python train.py --d_model=512 --activation="squared_relu" --tie_embeddings=false --extras=["local attention windows", "shifted keys", "gated attention", "attention sinks", "value residuals", "hashed n-gram embeddings", "an embedding shortcut", "skips across layers", "capped logits"] --init_std_o=0.0 --beta1=0.95 --lr_head=0.00411 --schedule="wsd" --decay_fraction=0.768 --decay_shape="linear" --final_lr_fraction=0.05 --batch_tokens=[65536, 131072, 262144] --dataset="wikipedia_en"
Each number is 500 + 40 x the weight over its row's rms, rounded and kept within 0 to 999. Layers, rows and columns count from 0. Numbers have three digits each. The size before them is the row's rms in percent of the matrix's.

# layer 14 MLP up, 2048x512, rms 0.0688, rows 492-546, columns 128-255
094:568452515512546556471629473465477431448558514527561492526525378506496486541474506521532538515535477473470518443546493497525506511462553454483483505518528448541496605499544473482482536514500492514536518502556449519529565534516534458514522523417521551485489524461507491467483520538462595513476526539498517527459549483498489454503442447428502438509481472480496497475533538452483532409517
098:580518481536538484437540407383483409545530547545483516470506437407487597535469504484542440534533466485548533528545410491488484455485465444522471575457533500473528546471512535497515514488475518555523477526516547606539538476504513474456489504509574556532467400450543503473486515487550517498517442481536465476508464520481485556405466466505516460443467511532510440467524532495543549453543
070:530522469568534522513523520508543516462484539487501492466587509530567518466384508530474506497454460490535523535474508540612421461514463502517512535515488522479514441530440506439509514455499535546526517462482485527562531473507412532542475432436566494479450516515502527473464497485495502561469532468492472562490384545467510558492500493471490450520550486449507430541528553497576439547459
115:422574492478457474493510456474547422464554529486479496513524490505545441528511520501489542552463405467573505481549443498501472488585495495460409444544524515539529450519527520529476573533470495451484462519530472541509515422480498473503531515531491485527435475466457518486506501425566527488525485486539511533494465563504448594530492591483528491486421542459519530480531537481450532524511
095:513453550593498537431536476512521462495453547491552510475468433474460510526448496421439559520538496459574436491473482545431526531541537544468500488483500550550522418542518495485540527502555523444568492526449449512503492563502559574479475480512431545436556501443536453451497460594492570491545484512527600498561424527546539481469556515484475483416491461536552550542514508538529542499504
098:563465549483488535559470511482582502530499455510536476509506464595493475511534420541512436523484451495455541484422484544539511513466497478520490506506555524535519466471528495555554502509538454578560435475520503463470405466463488510523435453542453494456441487481442509499431528550464478477495472559426536547495464471557517562537513485479524564502457536470529543508445556494435540526503
102:534487532514531520531467494420545518542498438506534483516541482545505489474560458499436462491508525532508595519515538500464473431491482528555535556524526505524535503571491557434534443472447522530428482533534503478548444470530482526499535499476495561554558530460505471457548484550416549521509518499490503462533439514462498515501416541542461512551457524493475447460564515516438531476502
083:485438516447455487492519517521478543599469545502515522537599526471538523537572592435467476543461525526397465498527536434549452401525541479540567504484464505495496514531512552483472528484470469421449441513540549573516518497448463473531465488550487600463469469510472534464471471501447556537542471499500514490563437453478519512534542425550430513493553545452511486491522475531462517533451
106:548478416533500461571463481551463504548533498476532509544386522468493424490656557546441500556534519492473495513476494599475465543498520491429474574499542516422400497532497480559537423519473459500500470527503531432496403526566504466454441510502532563490463487486492438564438573558539513571505462469470446551486450529510473465548467455511502512494480478547493504485518418473442514473414
094:525483534431539491540467467533580594620478492494450529513572531489463490503446436445476516567530489533505510453499588541436504544511417483602520500535510450518568542523515466509541536511400545482499456389442400497525550463438506459486477482497567568523477541603478510497568506512555547503575482500486484471481582544545414414528484439474444495497520532497499536501509445502512486542479
098:464513496556490521488487434568570491511497455426500494537500548453526509518453489556504470521569500506555551512468478478466477491463512458428467464457468437583470501484526529453557540483475479467559446502436549452456425550501462470407515513470490482502511525523495465427515581482462499478521493504445488459439464512500500564451511601508497507441491509521451478509489474593528540480507
092:490531485573469496481452573462417605494457539562458559468526468519479489477465495473556503547492515453521553579528488459527427541516544532504434490514469511496523504498429577453538517457481505471521487552564554449520519541535576518595481505460497496478437478481514515533540470501451530533454516566497514455522450489498485445532520468528508537527547467492465538482538444494521542454466
102:542566518406477542502467520500452501486471538546529490639527417589545521410472507579486541502536509543489506492493502512566539470542486415538620484573529470530487538491502544407512504526535542474478510495490537477482438422513493479522501490531529529512463497505484473456556515568569496438453525430503453545489633515478456514554466484499526534489496509457492521474509517489516528485489
103:555517582462506552475538506381453523578475467512512531442465491429461529506521499458505494515462486539472456570481480590492480455509441491434523483513523476536574505510505538427451551420504469483462548508498483469423465483529532498577471558432561521526510514496537471488491512512461492536541475471499467539537486529589396513557499528456538507516542452521497493574502550461455560574492
101:498576517529493467513516529504539494608451505498504521476524543470469535519484522502482479479502625544524531553481516469499499519422417449487524475520527497516546518536457484506540471466524482495457474514457561511505520431496457533497457495449445571488467512482466529454576511518505384507495550471448432514517456462520488479456453547393480475509493451416528486505550502437463435538445
084:558508487540516495546403552509559539531436437460529549584477511431438560428597495546471457471494551548471500522473498503445452620450429465484485549532506471399484508522488559414509523496480534511544473511456514501565490466538509491457467505539553532491447466485497547511467506496500409462523522489582455546484443441432486522465542582549510530520538604474460594571507456522479526538509
094:562530567493455501488527549473471448454477505531444480561488484461492457433541555497496519483477505509510511525513529593497524554512535533527453529559562528523442491475514515489515518538503502500582516493583505538497462507497533448493474500453482536506478547517494526518492514499527516522535548494544504488439443492492499463530427561475473524501522525490502517510424457563436535413499
076:516528444471548515489504507513480455474438467547512455556472522480502565399466495518577455559484486483586516534542527401462379509483539515526607428447538520509487534521544467492521441504521556483457488501508456528512503498518509552527474446504506573534475556479494550462568549532503494514473605530466477477494524527476536451491481486464490430535543479520517474473465450421486568531500
100:507505503476498480500465534458523535505408515493533515443454494521529494460508441494477492471536516420506502524555529525516545589417432598523554478521525473457479464467526494573465453524537483521519493431484450499489558519504551517518505578511487478480562508490546459356465427532499540527531530528451447528498477540432406490507456470481449578568550530450567519496505426491485456572551
102:481430498470457421465514477489457500514557511561553514444496515472462530474490515524567433466497505437422486516490376480488478500467489493466504494546491575502537508555458522524465520492520501487550486520553490485489524516508477473470453465503489515509456486520495516538490535479512490535504448446468508491520455453458538506541486500475550489511502443549512537516486516499517496526515
093:496510509511556507544417517498452535463529521533497543423414480563449565489506569494473522471512510562528521514463555476490531544511479497519574510529431451546486539506555443427460504458515474435545527480406463482492511432424434489507463499500502525514494460479472492450562488447503469504493435537470578511471523456477538426462518530480597438484484485517514498491567453503499428487479
095:468419496539538540500457577542468480508440577517592519413503455506495489586494528515468527534468489513455528497473502497498446508552510473500559539481499553510529470436457528515521548514482457553531536537552481512507527493504534440536494529484568506475552512456534536482513524550538498468425585561520441495481396539478533518439506506469503522517485466511475446511451462503488493528493
081:437535503524452547557539503462469508543526445499506480490514438524447495537541430521429514438512533470452482485524500470463556415562477436496499466537485560536489541506509512465504460549527487491482527510458517497507525475498512481480467487490511493494487464581611506494410416498498555560514504471453451493530420451490506466575495477500517493516494528544529537495492479468490562510472
105:467530502519512468483454442498517490452527493563440523468481489474473514470521489470525439514456474530440602521462475501471478509521480558457516529483467474495524514485525490483545524480486503478477554506419536529494483504470436469581464487438512411428465532464486510537532541584508560447603492534478548477486550527556447525434476430516445556475476482580506502517545517582499406568489
103:499515514519550465469561526501466476394490441567526510462527468573524473532455433467456455536466460547511518557553483488570520511477480550467494553496495483444577513506486416461479514520530485523422512586536492493463467531442500527433525560486457500434483550494491547482510503515500561548477550436475475443459502496497472434495508495522485501562516470476554458515597507458524417519500
096:479468493597526558427470511517583540531541522547514527471570520562502530488497426524508503559503453501574525458507492526431483499550482485564513482442529437511476501499487552546487518546453510507492418512530540489468482547535568481491516568495536543502524451539525472500530532517553502532511545446556504522546464518495508537555535534531534388522549493470510564509494503469415500544555
094:572531514501517546472497560454521458476555557566532514543568439487466506482606474542487513523525477592498453511480476539554499502468409500489493512488462525496549515461536523482560565465478459549489511500504425519448547514531554560507538496583445454565551565504502552518470495519537501586439500489517476498515611447521538414485550458571520589486543500475480559482455547533502556523504
100:539422516450527489468486498503501470509493520448514509568469567562580622433478470549510498498491538491517506458509492521496588529511473531511576414454495509475522568545510553489478438554478478429510477523514457535467453535459451462505558513506505511495551477494498545528524542511513492465504499479504530503511502477499435500522450442509504472523575496448517521512579522517515532529449
072:500535408529478533491550461479494513548473519492468474488542573498510507461492573449450518545600501538520502530486501526488496457517556579497470506459525465557397505573497513485466470459467448483539471497435521514506588545505503519496521501489480543521524461443505519420464501489465528491603464550505537464502491503441532465474478494499553568574487507514491534493523427580516502436506
099:482438571485471494562528514521513510506515495481466576452526426468492495500435463493510482487477420486515559533508468498443486530480513523509462494500478470434454431462438580456554433508469552562479507505541493458521519547539533505521508398442496466512496424520507514482423552463562569504520449370489509494480437526505436593534541498473557441393530532508506499490523461518486529476523
088:489470511488470473514567445456450503470507485500495529577529502505509529466522484429471502491551433490407512521479455572481488455545376483555498532531516525504446537493456559498520539446544477510540481545440510474462551473551461478470566482498517481553561491588464490486485498492450463515541491468469516566561505514482458447556572486532559514488525498492478455572507538563458512579437
101:532483463440467492491511481588518549468568501501479520510595485519528472490444487535509562480583520510518520550591551510469479472495458511460518580499518458535466499455471518486466455534460536513511556459433536479454541544511508459494478472542516543441475549490532528525462458497476448500482556473516497521468485510561546481506484481448532466583527435504473555530508488478479481519531
103:496532496525478508462455529596499487601496494420431553552522459501469462509488511456532540538526500481559451489555488488367498541447565453430541484481523453465496529474451475493460556467508487484521516574450486560482509492543426572518480510482513519506586506465473570466551570542456472512550485471564476494509563479484527535468541507456447437505458536484509470475444544491485523439531
101:468528472380486494527471485480517510496474552545469438512501497524626511501478513488553474446447412499516509449510501450446486561531484443487519504500543488570512474511470485422538533493491445519479532488616457524539515441513548486482550527546523531570498503502497467537469589500494526476447460506518486518459469521445408480473510557544528481516520530494469535540489515498428460488470
113:488459490495463517478476493483467503504490509504543491478549468509467490423499506538524538456463440480497579414537529492454401527535574547515503505527527440486472504491441543471505493491545562513528499439414540526500504505511445423507455438476474460519522582473526471471520481496448440550564471491494421596467580438438527473495524509483542538553565480462495545540513578552510520483491
108:478584497526549402580464548507551587597464510443506563435494460498522452576563454519494505455492469479466524497414481550516415473499528483436519455526452449482451445401518516458553532567527538478512562456455500467465455515544508458556473503507426495443495527527507492487486505485461504521553517468586455517442511499473467441503602515564520490512518477552499589561541486448496471477485
106:473473486468503487494475501505520511447489531552486463476508502481463483454507459501603454513441496428538473555481522530483539521469508499490483434538484547513544459483458499494485539488442515527435510525443491521461444472549499401461552519474465474531546467508462525488520570518438523511629545423487469499527531531488477478629509430504531498488490520421433507455530555473511518538460
087:543434456477507497458524474533471477500428478456533431463493510525530541467554515483491458524534537557506532550527494428453544489469479492558514522487434466443466529498427513457452492500466514528500484445527477500484511549474498473505467480493551582500573490533494501491519546543506536512472507442499498461458537563434585489498516516389484498464485502505505510517488493485466529461486
081:431512516544511548503463495505528448505418496491567472452465448534517477527477507522483530479489419520530460543506545473450522469473498529434394481467548516448447439587515492441462505453472522517535492460437520506515494466570518500489494550496483431490458441515490477466493531452501518548513498451544493517560523453529531484537535406496518538482434497538444523546521518482462475431474
097:523586536447458477515490473487545536427559478415546455502512560479494503523455574512503469488530528482471566503525511535476511500471456487458491559409445461461402566489386495558546501455473536483471518526492456501429528499465462535490451473489507496479532522537511460447528538447443514475554439453504458538408516491506518518461441531466510476402438497459414460519499540470455566513517
108:499564585422497560478526459483464482471475464496532496509419489535487496500528566504486495531402532482524516463476558552495408498521568512544526504476472538485487515503444510544520485482450495545515473507468517467493566470546531494456507499572512420541482502476566445489452535471523430495494548506494461531491522445464530463467469502546532494512521491496561392496550502538460463479439
084:480505492533518554512490542402547518453486546513497462471565579448451500523447542392569444508480528479566511486472493525498435420587544510502466487487418490463537472488562489502456516548486520511556430492461511498520522438494497484484550467545485529540527547499523538503427474603481490510534511466564482531514452564419467564478510475523495511478516505567545495443547476491549497527524
078:493452452481452524523541449524481504449517434551422484557521532483522536515452554530506508459529518487437465529566510448464483580534462455459512522474503535553435503475555489475429396540457494462475551493495506493514516544528509480553434475465494494500494463477587514520509543504507509506542563504431547480474517443537485519454527486496434518540488506545568447392498457414531524549515
092:449491511568508512480413522422479528545550513457561529508511455533474414498551490522445526564511464545524457484447536509546528474552502452487455510475514547491421531556469409525434505507623498475516538528478458469466412478451500523461466522555495403514444533486518578539486486541553470471475521486542422620522494511551464452497536517491491478509543471414534531507480545458513487506502
103:475500513473488526486562477488488504416469494473536419487504558466473496478500533495529438478535608522444493560571503561469458470443504488467528471435479478470483536416453571491499476475508506577478528545417488605468500455555459485548481475507596547500496542498533396477570514552511525478533516493508546435463596443539504526495535467474548563526480541507497595485574551479543506507519
114:519488541465661509446515556373511523524479492605505482478473460485475543538532450478492533507478544527468523538520422559468549573529506493535479504602480515448517457463503556465452525470512468494514508539469488511483498490464508489547492464510521511506484522449557537491483477530482554501515513510484559547552512522458530527431510492452496482553515531474441475508515508467463494496494
107:487500540529512524487503489560541537485506493443419509494504550506488525493409483479511531547507491471546465557526426537506529523502558503521428565487485513593516446546474430478483501488483481450489435505514463570442414432496469500510478509538494462550496547528444508512506422530482479424457428537497461464459522533417531435538527532500486503543511534513527488512479450478469440508520
108:469499526499421458538487459503587519422474525466509467516506494531406508510508502502502484547451452512474541546524463489468549517507508571464484551565442474485464485504499431485598476470556454485494483481553453496488538490493471435551502502443529447462485487547552445476551488483576488554481502503597475476486407496519511483498627426464538538510516498540514572485542564553439495448599
124:544481508566478437511520526421497494524471444459454504433453490549467531441444506436443542576579472544470517516518482523532517445471549489482496489486493478440524486468526470542506552510529465465515553490478437527594513498437537466521523503461416434498545516534403496397475535478461496476499527473573474450466475550523456495502469496547512541492546539476491510490500484520505513482511
106:466470446595590514568409451532521552490508462569463472508491441504513542493542532476476450493501451450527524513460534484492533503485463472472526547518418576477519503462556497429484528549502516577494495591483424417503555456472525489567586492534517492553417492481444525417471534517446495577483531520494456427525499461492544493489483549480465460487540499510541473530527477532476527501506
103:459484533472597536452447553482461508495361547488512533519539493601461554446494535517486475484514563520500490469534507522506485511519505544485523557506540530523483494519533473547455503519469587450490524467481497498484577494505561562531462393594479495536487483540457526551614533560470446515435485538522562505498440515482470496610478538456506488525503462514501538551514447495562577539469
052:552535523503467446479458470583526479552554588421527534559459493547475469531470404479444545575475581588476519575519441521505426495492499516521500531470521531486532472428532510499542535519423447524522493517464440441476483539515460498490490513501502489428474536468509480542536534472540499512412473562498474538513452510512462502490535530513529548491511505461632513506604560477562568509475
107:441430550517517501478497445543494516514446442457463507483547586500553460542501496541512519527491536498525549526504461513453468488491487474523535592502517490506478543531555465456521489515522485504443484492534515471527513513559499547494470504504524550470467500441510519516513499505585543409534493511575482454520444438542530527484492488448479488569495429428487519479504483389511505510483
104:494558457490456561435454574495458478583531504580513508527509510483500416543501444521489530483541530482430500459513467511506468552516538524494577442490575474508526508513515485609508532530445504490542426509493473531485465553528510509479381497500472486457544560447517446519440543477459525480543475515590517568545487543487540451480476462494479414486519504493435454500499449526525435530529
100:540497481500532586559494538479500466485545473463539462421515525458567502473476546462536479512470502523485525474504448511465456492499560445521500532447497536516504444465493494460517556482540488480501537471568465545512524497456489552507460449507478617513526542560517435493421487535459530520534512518561515478549512458475496487542483561526529432472516585582408427458465550433493518511505
# layer 14 MLP down (transposed), 2048x512, rms 0.105, rows 492-545, columns 128-255
098:545422450535476503491481485539452561470556505472475444543512539412426575505479500484486463511567477469480522485532548450478498512478436434560506524517548448476573524505514466458572527551496423561454500463553452449572506521445480482506514547548533522448502540493472494493559467504500502505522449563506544495450469501542565448483505519488443463497525491496471496461450511436490504446505
095:506477478557500483445487520504482521481545547550435466461489508503476446462501449484482514511484532474498456498558475474467509419529555463470420469466508475472565435540501507524431537493546431485475539499525524539576486478478501454462416473527536445512438485496592593501474547512431506482496496515449617535431473450513536491476419489444491543451459486482485496425483558480507546519540
075:501553471492515488468511487462548508530498526498566563547463486466515505505465538501559468493484465537529489468488441509534431554544505597504561531516462462498474456517493513534446541484526521459482459441516483526418495416498568494487483515484497538499429506553423466491483522573557539524514439515534444492537101552488556535611479511519491477528514447453494496535505442500459473445447
111:493525440498506502509485452459530484531492465427503532557472419469533519475574494405455555523512500496506520532463493525507531464528515547524559524480466534540529460538493460518475469473525560431527502567487580509475509496466469574514519504504506413511517505559482536516509539514459539494517463519565458465507495516501442467532479507491488568479456571522479481550535487512477434482504
092:439457532453499518485437483568464456512395504498572507463476523473494443495604495495529478533467511475541517489500498533454462488517502478435498469500489444498496548505454513508442574529496503471583545440526472512539489530520511522498545548544502440506525525481554513513521489418533418557463497546485556495514341516463497529568592452534438416490429554462511502493491535556461556490487
108:478491496501442595531533479472477486483524530476465551441563495404469552500500461454510550531446416465359481515519464489491514507514527536507540465552615509510541557508494462454551481412563516473562510532532477481488490546402508489513454536515451505499474434549549554541422474484512555475518554524466494557504535444476449534564445503516476514498443593527549454541449431463457514502506
101:436531449562468519470458416506425491497499477552428483523517517534553507459492550461511475520435483497559461464610493534526551551483463491533490503476569484497469499516540526534450469575542498476528508509493441504505546562492566547512520558447492549501437449509448475557485489504459562464489458472503520456513344440490463534500506452547525512477535565401488476521505468500459498482555
088:460618543544478477500482550510509486577510522494484407455511481492480569514538448531511508437533452499486482490532525517554465540451479483537507468496550559517476450468426473400483521416550526490494513511501545570510593554563481523523523477496465462551471519508491561521484474540550455459559519475508469504515176470508496560532460546541526503516472505474469425440497560499513487499480
108:515480433508527479453426511507488455573417455472470527521470440462617518528517432471468531496459580558505507502531450448517529473397520541550521500516450544505501498496505493528487494478556482496463501423445488414533415508472575483517507472531528506525485463446509509459500455428506455409456521538499510545521516568487465539528507520500522511545488531463510572406515508603484537481539
090:484600520501583523516447593454471486493487526486451472486521505527522489464517478500515482539478466465451525495468558568445560447501456501536436472526556470467549430504542482448495480489584568466481583423535449481550510541474498488543558510480515540502513521501510561517564525479546489433431497421534488506486473538494517487519550453517453502512460476516474489516505443556597520519537
105:530536530517471470438475482431539457442510558531508514484530460454512494497497469484494549484503506538484559563508491519526485481510547551456535509566470573555471526436501514499496579540537536519543477482391508522461523416525489457533482447454524507457475505492568458477516508552493508494471498459518477453493372567508563509501481534442492396449530466500533466547493497523503481513453
095:535432491508468436526471485523469498418471567512518450503513513456531523496477537429500485500575490489506471517507459434504511543537485529496461496494560490511535472524514513497454530456494542479493495490434503499549516540571503482475458568466497465581539532484482539464445542504535492519502532511539536500520456568534490428522580558434514488446458499435494515497581430459513491495509
097:522490483459514533441517511521512591566469445482472519356490596503504510500525510465569506504452480507485485493555542542504515513548473479568516463510560497474511491493498518482520500509496526463560451533437518533465516511492525530480494468481445502473463474544478454492534453411540460526469539470486511465563503452489539478529517503468430489564461536525532484514572545554513504479503
100:490475542510459479498517447504464467603555487467451516510468465453490540449454476487504441470464499494493501445493493536518514500514397526485492473556562554593535497513420504526451476565550497560514584468513462516523584504489509455533502581513525521581435461530488524474517512464489495480494449474472443503469417430489486494491512531522462583538490502423579512425444493495447550485395
095:563516472477448479507432473495560524504478569514499443458495512479515550522509519550424421486494577441507504463493455524504530494503517431584428481492551474494505483513413538530491555522456447454520505549587622524454518518471516528523458548522499543474489488560521486450526510441458478444503405445522524519517501570530500527465539521487457546425515436490458526525494506455497505479496
083:493455481515499571485525504446519482502547478423521499488534476525531461480530501528486518459493573502472486550552491525511569514489583459514450517501443499525495497517511518549468481514426518571524526497525583577537486528531461503452499498480496472544577510511463533513461463413468472519438544529461459505496438494455491448477437559493534499405494473573477482524497549527477518513449
088:464433470444464475420521518513536536566525473496523536495532495457518478555584604519507492490441505520501483541521518562497524551489590607493478496589529532434540489567467487509525469501520591544436499434531461498546518507488502492521535506520502455516513420464501545562482463450506502592470461525512504516497385512571441457521484515583564500493482513472548478493489477573485492504535
074:465548451498469490499556435509459515483519452562508485498466514508532520463411557483547463515497482518564487501541487541559535526478515488503527421506462482539421512519460523480554511472428553510488463475505471562505510513454571489473431478530510461492486522500454516503446522492559454574432518478602532493459612530494467490441499505489489395526471541473388499547527522445517545450535
099:552489494540479485499489535494494435549479465473445533511543442534510473500515491506477543515467490481481494544442474487435508453463545469508508503570488524537478506450550563483547512488504443450562538510532466530498547524438496513462522465442509445382420493471515459462499514510477404457482417465556528498437426486486455500503436469631475536549477517546525514477471488552490527507519
100:443541552499530533448395565578502477550533504544471505474580592452425496550527518448482537534514534601529537480558510533544539500506469411518471481525440483431497549509536508567527567495527483476550501456494493554471512453506499533602494549478527502464491472486519509415511582544535571471435500493504507567463377506488536466504551471582459483498479505505524469500533498436520512481518
094:482574485563510512554513471531538535471539466549522528516418429542483506602496496589510454538554491471496428516500497471477602467558544545494497492538498508538544511518460532481490411503524497488488483524522493447476508558436500476481424511487521511567431502505427511477485500499513432522501493473496471427472388488503550521477463482465548524517490584511507547480556512515501571500447
095:509495532506483479541521478440550570542500476520550466399531518508556478452509528551448588540474477511523456502502466569469462539465529499454563408537447413425565463529489561619486495492518466473513527456437449495473451469546583487441508513489486508514461540431532533509509522501408467539492525518516442510419390457533513509478478524493469448517498476529467526509504504556507409500456
083:528437450520502454454545561465469537434538587480533522549460460532545457469448466489449505449496429492494561571568548494483497485551557489517540490422456473485528514540569511536492534554548599516575457461514563531548501517524489516481497463459476475494472508543469446483500481524477535461529467545495513509456283514463530473476440437526503440425457489552544538396539486454460469529462
103:463554493507486455506480471507485455539498493480525480482502548469449560491503522528496486529435422507536545599419433557477459537449510485510422515547492528472526546477494488487545512466553476500497461444611520499432535451454481581533488492494454462466567531446536540530474438480483535540447474433487535443482522516518487496456529558471494499537449520487513476513522475467577451526507
102:466431586521440498495546584469543405523497561499550485534474472525491537558514453472575474501539553475548465476494557500515501495545515545593545536439513560441546429480507460522532497436542513496512476508462494514455500545511495517518485553492563521506509460475551539479518530482544512539527532539535553443466513448497513514508493481516534604445542462557476474614570494516501513442459
097:449542440538446486497476473458451516450577536465502458536495491492520511446511494455509526489479475490506491429438528528530550466566547467520471463504506488461522463470545444507534522532523510488564457447458529369489587447496614517543415499469445507510530581521564480527494461436468553567482508469462484476466341490466545513527514450531494470524500490497442526527471545489421460559448
090:547513493488528462424512525522454521524486545489492516494480483407490461528461542555430476435515587569463477451498486500514546509499517470522489467473477482489494487525459467481498526479617452460493519493528476558423456489470539488473545484572477535488476475526474466443556489495483482528515494424479497490536664529566522508548469510492530500561499510476474471466512478528549546487483
103:540468543428438543472540459512476433482479491525502564475488468455517520472482512452576478513438603497540450494526497468510602486519439500490406463467496574557447475457527618523513477533565508430448501446474418481542512469452539532512530475550477566500418517494483529479449490473429486600451517539498435478556526473461489465496478451445563523522503489505503397491490546494580487487510
071:464551474526534396425480494481490469504521501517487447428507491465521465467508471459516494491533573494495484555498470537470467439501596435451471509567505514542450546548565520517433569515582501509520471509523532488504528494390445494494561490510599522436507569518521550497552518500418482496505513481456482458515469563482558553472490538559494423505507503443474488476542510471480502504498
104:579493469467501508420524507511470480484496520502450480585523506519470432528414483475481512477442453465495515550473538466519502498437496445520462504527497506468525491430496497494452536486504511520523508500447477503510459513487445534508502509481479449498495502435535503518540470493485473434482437528457526513494339530516435576485548530525452444463419590521490507609481499480470495495509
089:509448627576504424470467511562546538478425447481472466490530442485455494475547508549417487484448530442502500493521458539495476490479445562442463568491504418487459495434497576512434467525490471504509535502521475474527476579518505501426478460477558504507548431508503516515545520535569472536504505447505520499444488517496448461512592484422492505504491543553484482502496498535436532559478
108:551558460518437460537496440539564463535464460483438485556520492480560490539452504498457586463477480497468426464451479439595447437553509532455429539465467488539442441519453514499511536473501507559526503508555563457494410567493475438548522535504516506470431492491465568589565521416480527531582493495526441571487563542558552495500507543516450503508467504469470504495504533436463503445541
093:518511482459510480447490450511450563509470453511465435473537464518502513550539496420470482481552492499458470513529555557473523409435546454464465534516465533559522453532535546502442513569489473524423546538488542518479523434493465491383523544564510526517526523436481542583555506469505531391471552525471556502390477523481421515497502500500508470497521577524466509504449499531507439498548
098:455449545547496530523482481493564492503480512452576491566533548533521508500524477522538513497487498473461529492457482525442496580528406510508502460545491517505423554535474505423509490570497537433571505535563461449538466506502482534506495527487569485557495540482471431487583559495483513520549459490474488463494588482423480506463566536471504537499534494478509532510552446463534511475464
117:491499475500499525540487448465460497570483519516467506428469549488490438477415530547510572483456579514448442505491503493458552487456448548524497524527537572543535439517523512522593546443562480530443539441487479425514498506495538471521451483474498559453508501480509480574467458458488481481504424501452537472488667494477479475464478435471493539532555492470463573542441484521497538522516
116:504552466437566502515468532483549527511464501465477536481527436535481370528503551510541533480605440567495535461401544526485487452458530501526489509536461520398537450518481528512479526515553455497475524446505469479497525461507500486483510512496527495516515623572450527478483438551481481502525529500537479549478506504518551423569583437468541475541519504528470562440523511512520519504540
104:505529465500534473483501557503529562470420598520504486538473441512455506510531504529465495555472493547524533464419524445491460524391479537507474443516470443528492421437553491509465447456515472531509463423525468438423430530457439509497502519493453498576538556525519548514579490486460502542545552550470517534406602563545550486461516453506450443479485512386518481521556429515492434426501
086:472458488507525484474527522456468522538525432497489510498594521517488528557513475517447500565404473486407518532451438469463529475526532505516493423455531476527533453519490487493475506512561479481475460497569467526461516564502520453469545536523494422465493464452451493457480457498527483522517492535513564405554429513553450477473506456522538573540481488461481551543471513473553538493507
083:476541516554482517469589483452510391517438473472483529544527506459465500527515553467495516474424530554533498521498490485487496436517490525523561465479497536504464523509429486491489546485511476535484510438472460470500546516503570487514540543544447516514519538464534480515528488521551481518492428493562567445532461491401596483518521468449531482455526545536518425508425485481519524442430
104:555430536489495469560437521477462449467502483461548498487480555481512459513523519490510513472486448521485463499487453515436498488505521527490486446514463523544545559495412472584500515566560464472490557473478490566489499445462452462436543533574490492563466547560462448555496507478544418476562461450450468460440361505519539565486505567485525527550500498378469480522498479484497446605524
110:488532491516534554563462560463433467486514553507477626490465489468448490576558592510508520572498507479482458526554556515484546413523435512505480556465526520437427489526448500520519471496549486468471474494482480481476517561457528590536474477542506503515446553495437487520519462587527535482488512419541507495523477442535426490504475461453440477495461531500461458526518505554521557514492
081:497550525547488489571506533506477511430587545445541437497512534562504475497390566523548541551458516538508513522461521536469506444497532507539510472497596467477472482470557503467536501517467509512534515597466485501478436511473454585510544494508457495512504468491437514570538534604505536487432427441536496470555231486494485468453524456521444545440435485480507510479554522515470494516495
075:512428460492540450462555436500538498423535456479494465540511479536562488480498489489533559463491477520417398489470483479429553454492476463516451581496472438500481449476494568450511499482535578470511490519541526497537485464504444516502457457487481491492503424546446504462547537453446495485516479470557552499434466588494509563459492484524521483518526452553431495488541521468543470499510
092:489514457540469480573528539565545479515510447496487536538469548563477466526470479493542456500483436517449478477458475443606520508489505518531514462520515467511526521504456480520489480463485500452476536500457511574552617449454458591539503494450468555489444558503537497506496454465483436495514512496505512538461600576511579525519455523456519501547530440504495496558569502527494460436493
102:456503494539589535486535578468446513486532468553518466574454549525552479513459495476563557476468502561470522515531497500512514488538497516428496518392547543563520525471492543448532502426480486549548490537490460503546525482504494487514449535468531537489490571488442493563536486497448464529545477491519489471587582496575521522489534479518476509482502543454477483538436567489494589487466
115:433518527472478511524406500490439466502480470506527533494520523511406543466489490472436534504523536442486564587532520481442417465526453481539521550512484518427510480448534491474498529490482542451490498539490488510469452545510428501511491416541501522505538430546509469525505454547453536557457519536539516569553446539487495502488487502517547450526532511412467470442499555566559527502476
108:484496516545524571552502514507464543478505405465410503541482544437476525481524549493451496464573520493552504498475508472476575461486473511491518518456506485586537555488549445516459505466457441421456524477520462577511462469449544534476505532532541492507511509440502546485466476536527476538495467455486559521585645511611544554484544514485489503566483496596482507478587466501455511429569
101:541445421457512513552531472566441465534564482467524491510517450489517499568490518454558487446439386486478476452468532486484514466473495505489515541555543513544485513491458480490495520532564543490424557501468512507470433517602522424521549547490539547564434499494483460512462505481519526466506523566463543519515324427519511496521505503475543563510512502477483483497520343493490427538521
102:474539480550477531482583540490489434504491470521456537455544494451514498449455468482465515501491499540556537495504491480538525467471523511522510506451534567472487508447490555499552505483524553503487583516527499523446529520453539433491510397430502415537531484461492493503420467481523498529521514468504527483514457457532467518492487479479393507423498541514554494457551510471520540493487
110:530494520416412464450470461526474576526445533543513481511459548501539445482505456540500423525474496460502473498460518500475534500464536500455480440521457563480523514543545472532485486502494550489531470554531460478401519539520482507500537508455457442492482508551401488521465537530486467570455477500501432462492467451485461531467576514533483522521438451510483543524501560540496545538481
113:559480524492494525498452447556494500536455434557437503508380562453470514510451610565479477458497498476530515472485514452512527414496483507521456542440548498542525498532549553506492431538510570508516474433526509497498461547490486453483502500505458507517458489533506547548542511504448488479487432533489550428457515513443456517534489576501523463497454409530526519517484471542465498535485
049:497397553532472529499572519501484506540452478578482525443506569564552519490580528526511488460472520459498517537567536521424555481559483479518530511462410413466474460461471514484555490550453497524552454547574557490547545496493436492535570468528595501483511517469570497510544476510523446437543526500511465494584367482491532543500558496505481498514543400568465491392523473532491488474549
098:540483447461524496468513451531545442543546448505527536542525532501532457518451433501442502547490488471461571522527520511437493510508548489447503451499528480482502544445479412487516485546442508479527488489510545484567486533533518463476534505540525507470446506498451454532530503555562489512528523496470513419472365533472534557515524401502523453545485527512518533563518550513555416475517
099:471508458505554444543529625578549555478569559431487491514547561438450522539524464445526488574528505506478485535496463526547497522451518538532462441450517465542473509607496469599471508477464469490496513435562529472440502530429532520503445537446438432538517474510457511479505511563511476440424487463495509490504456505445533457539481506572502471422468495446524504480472481458581466448507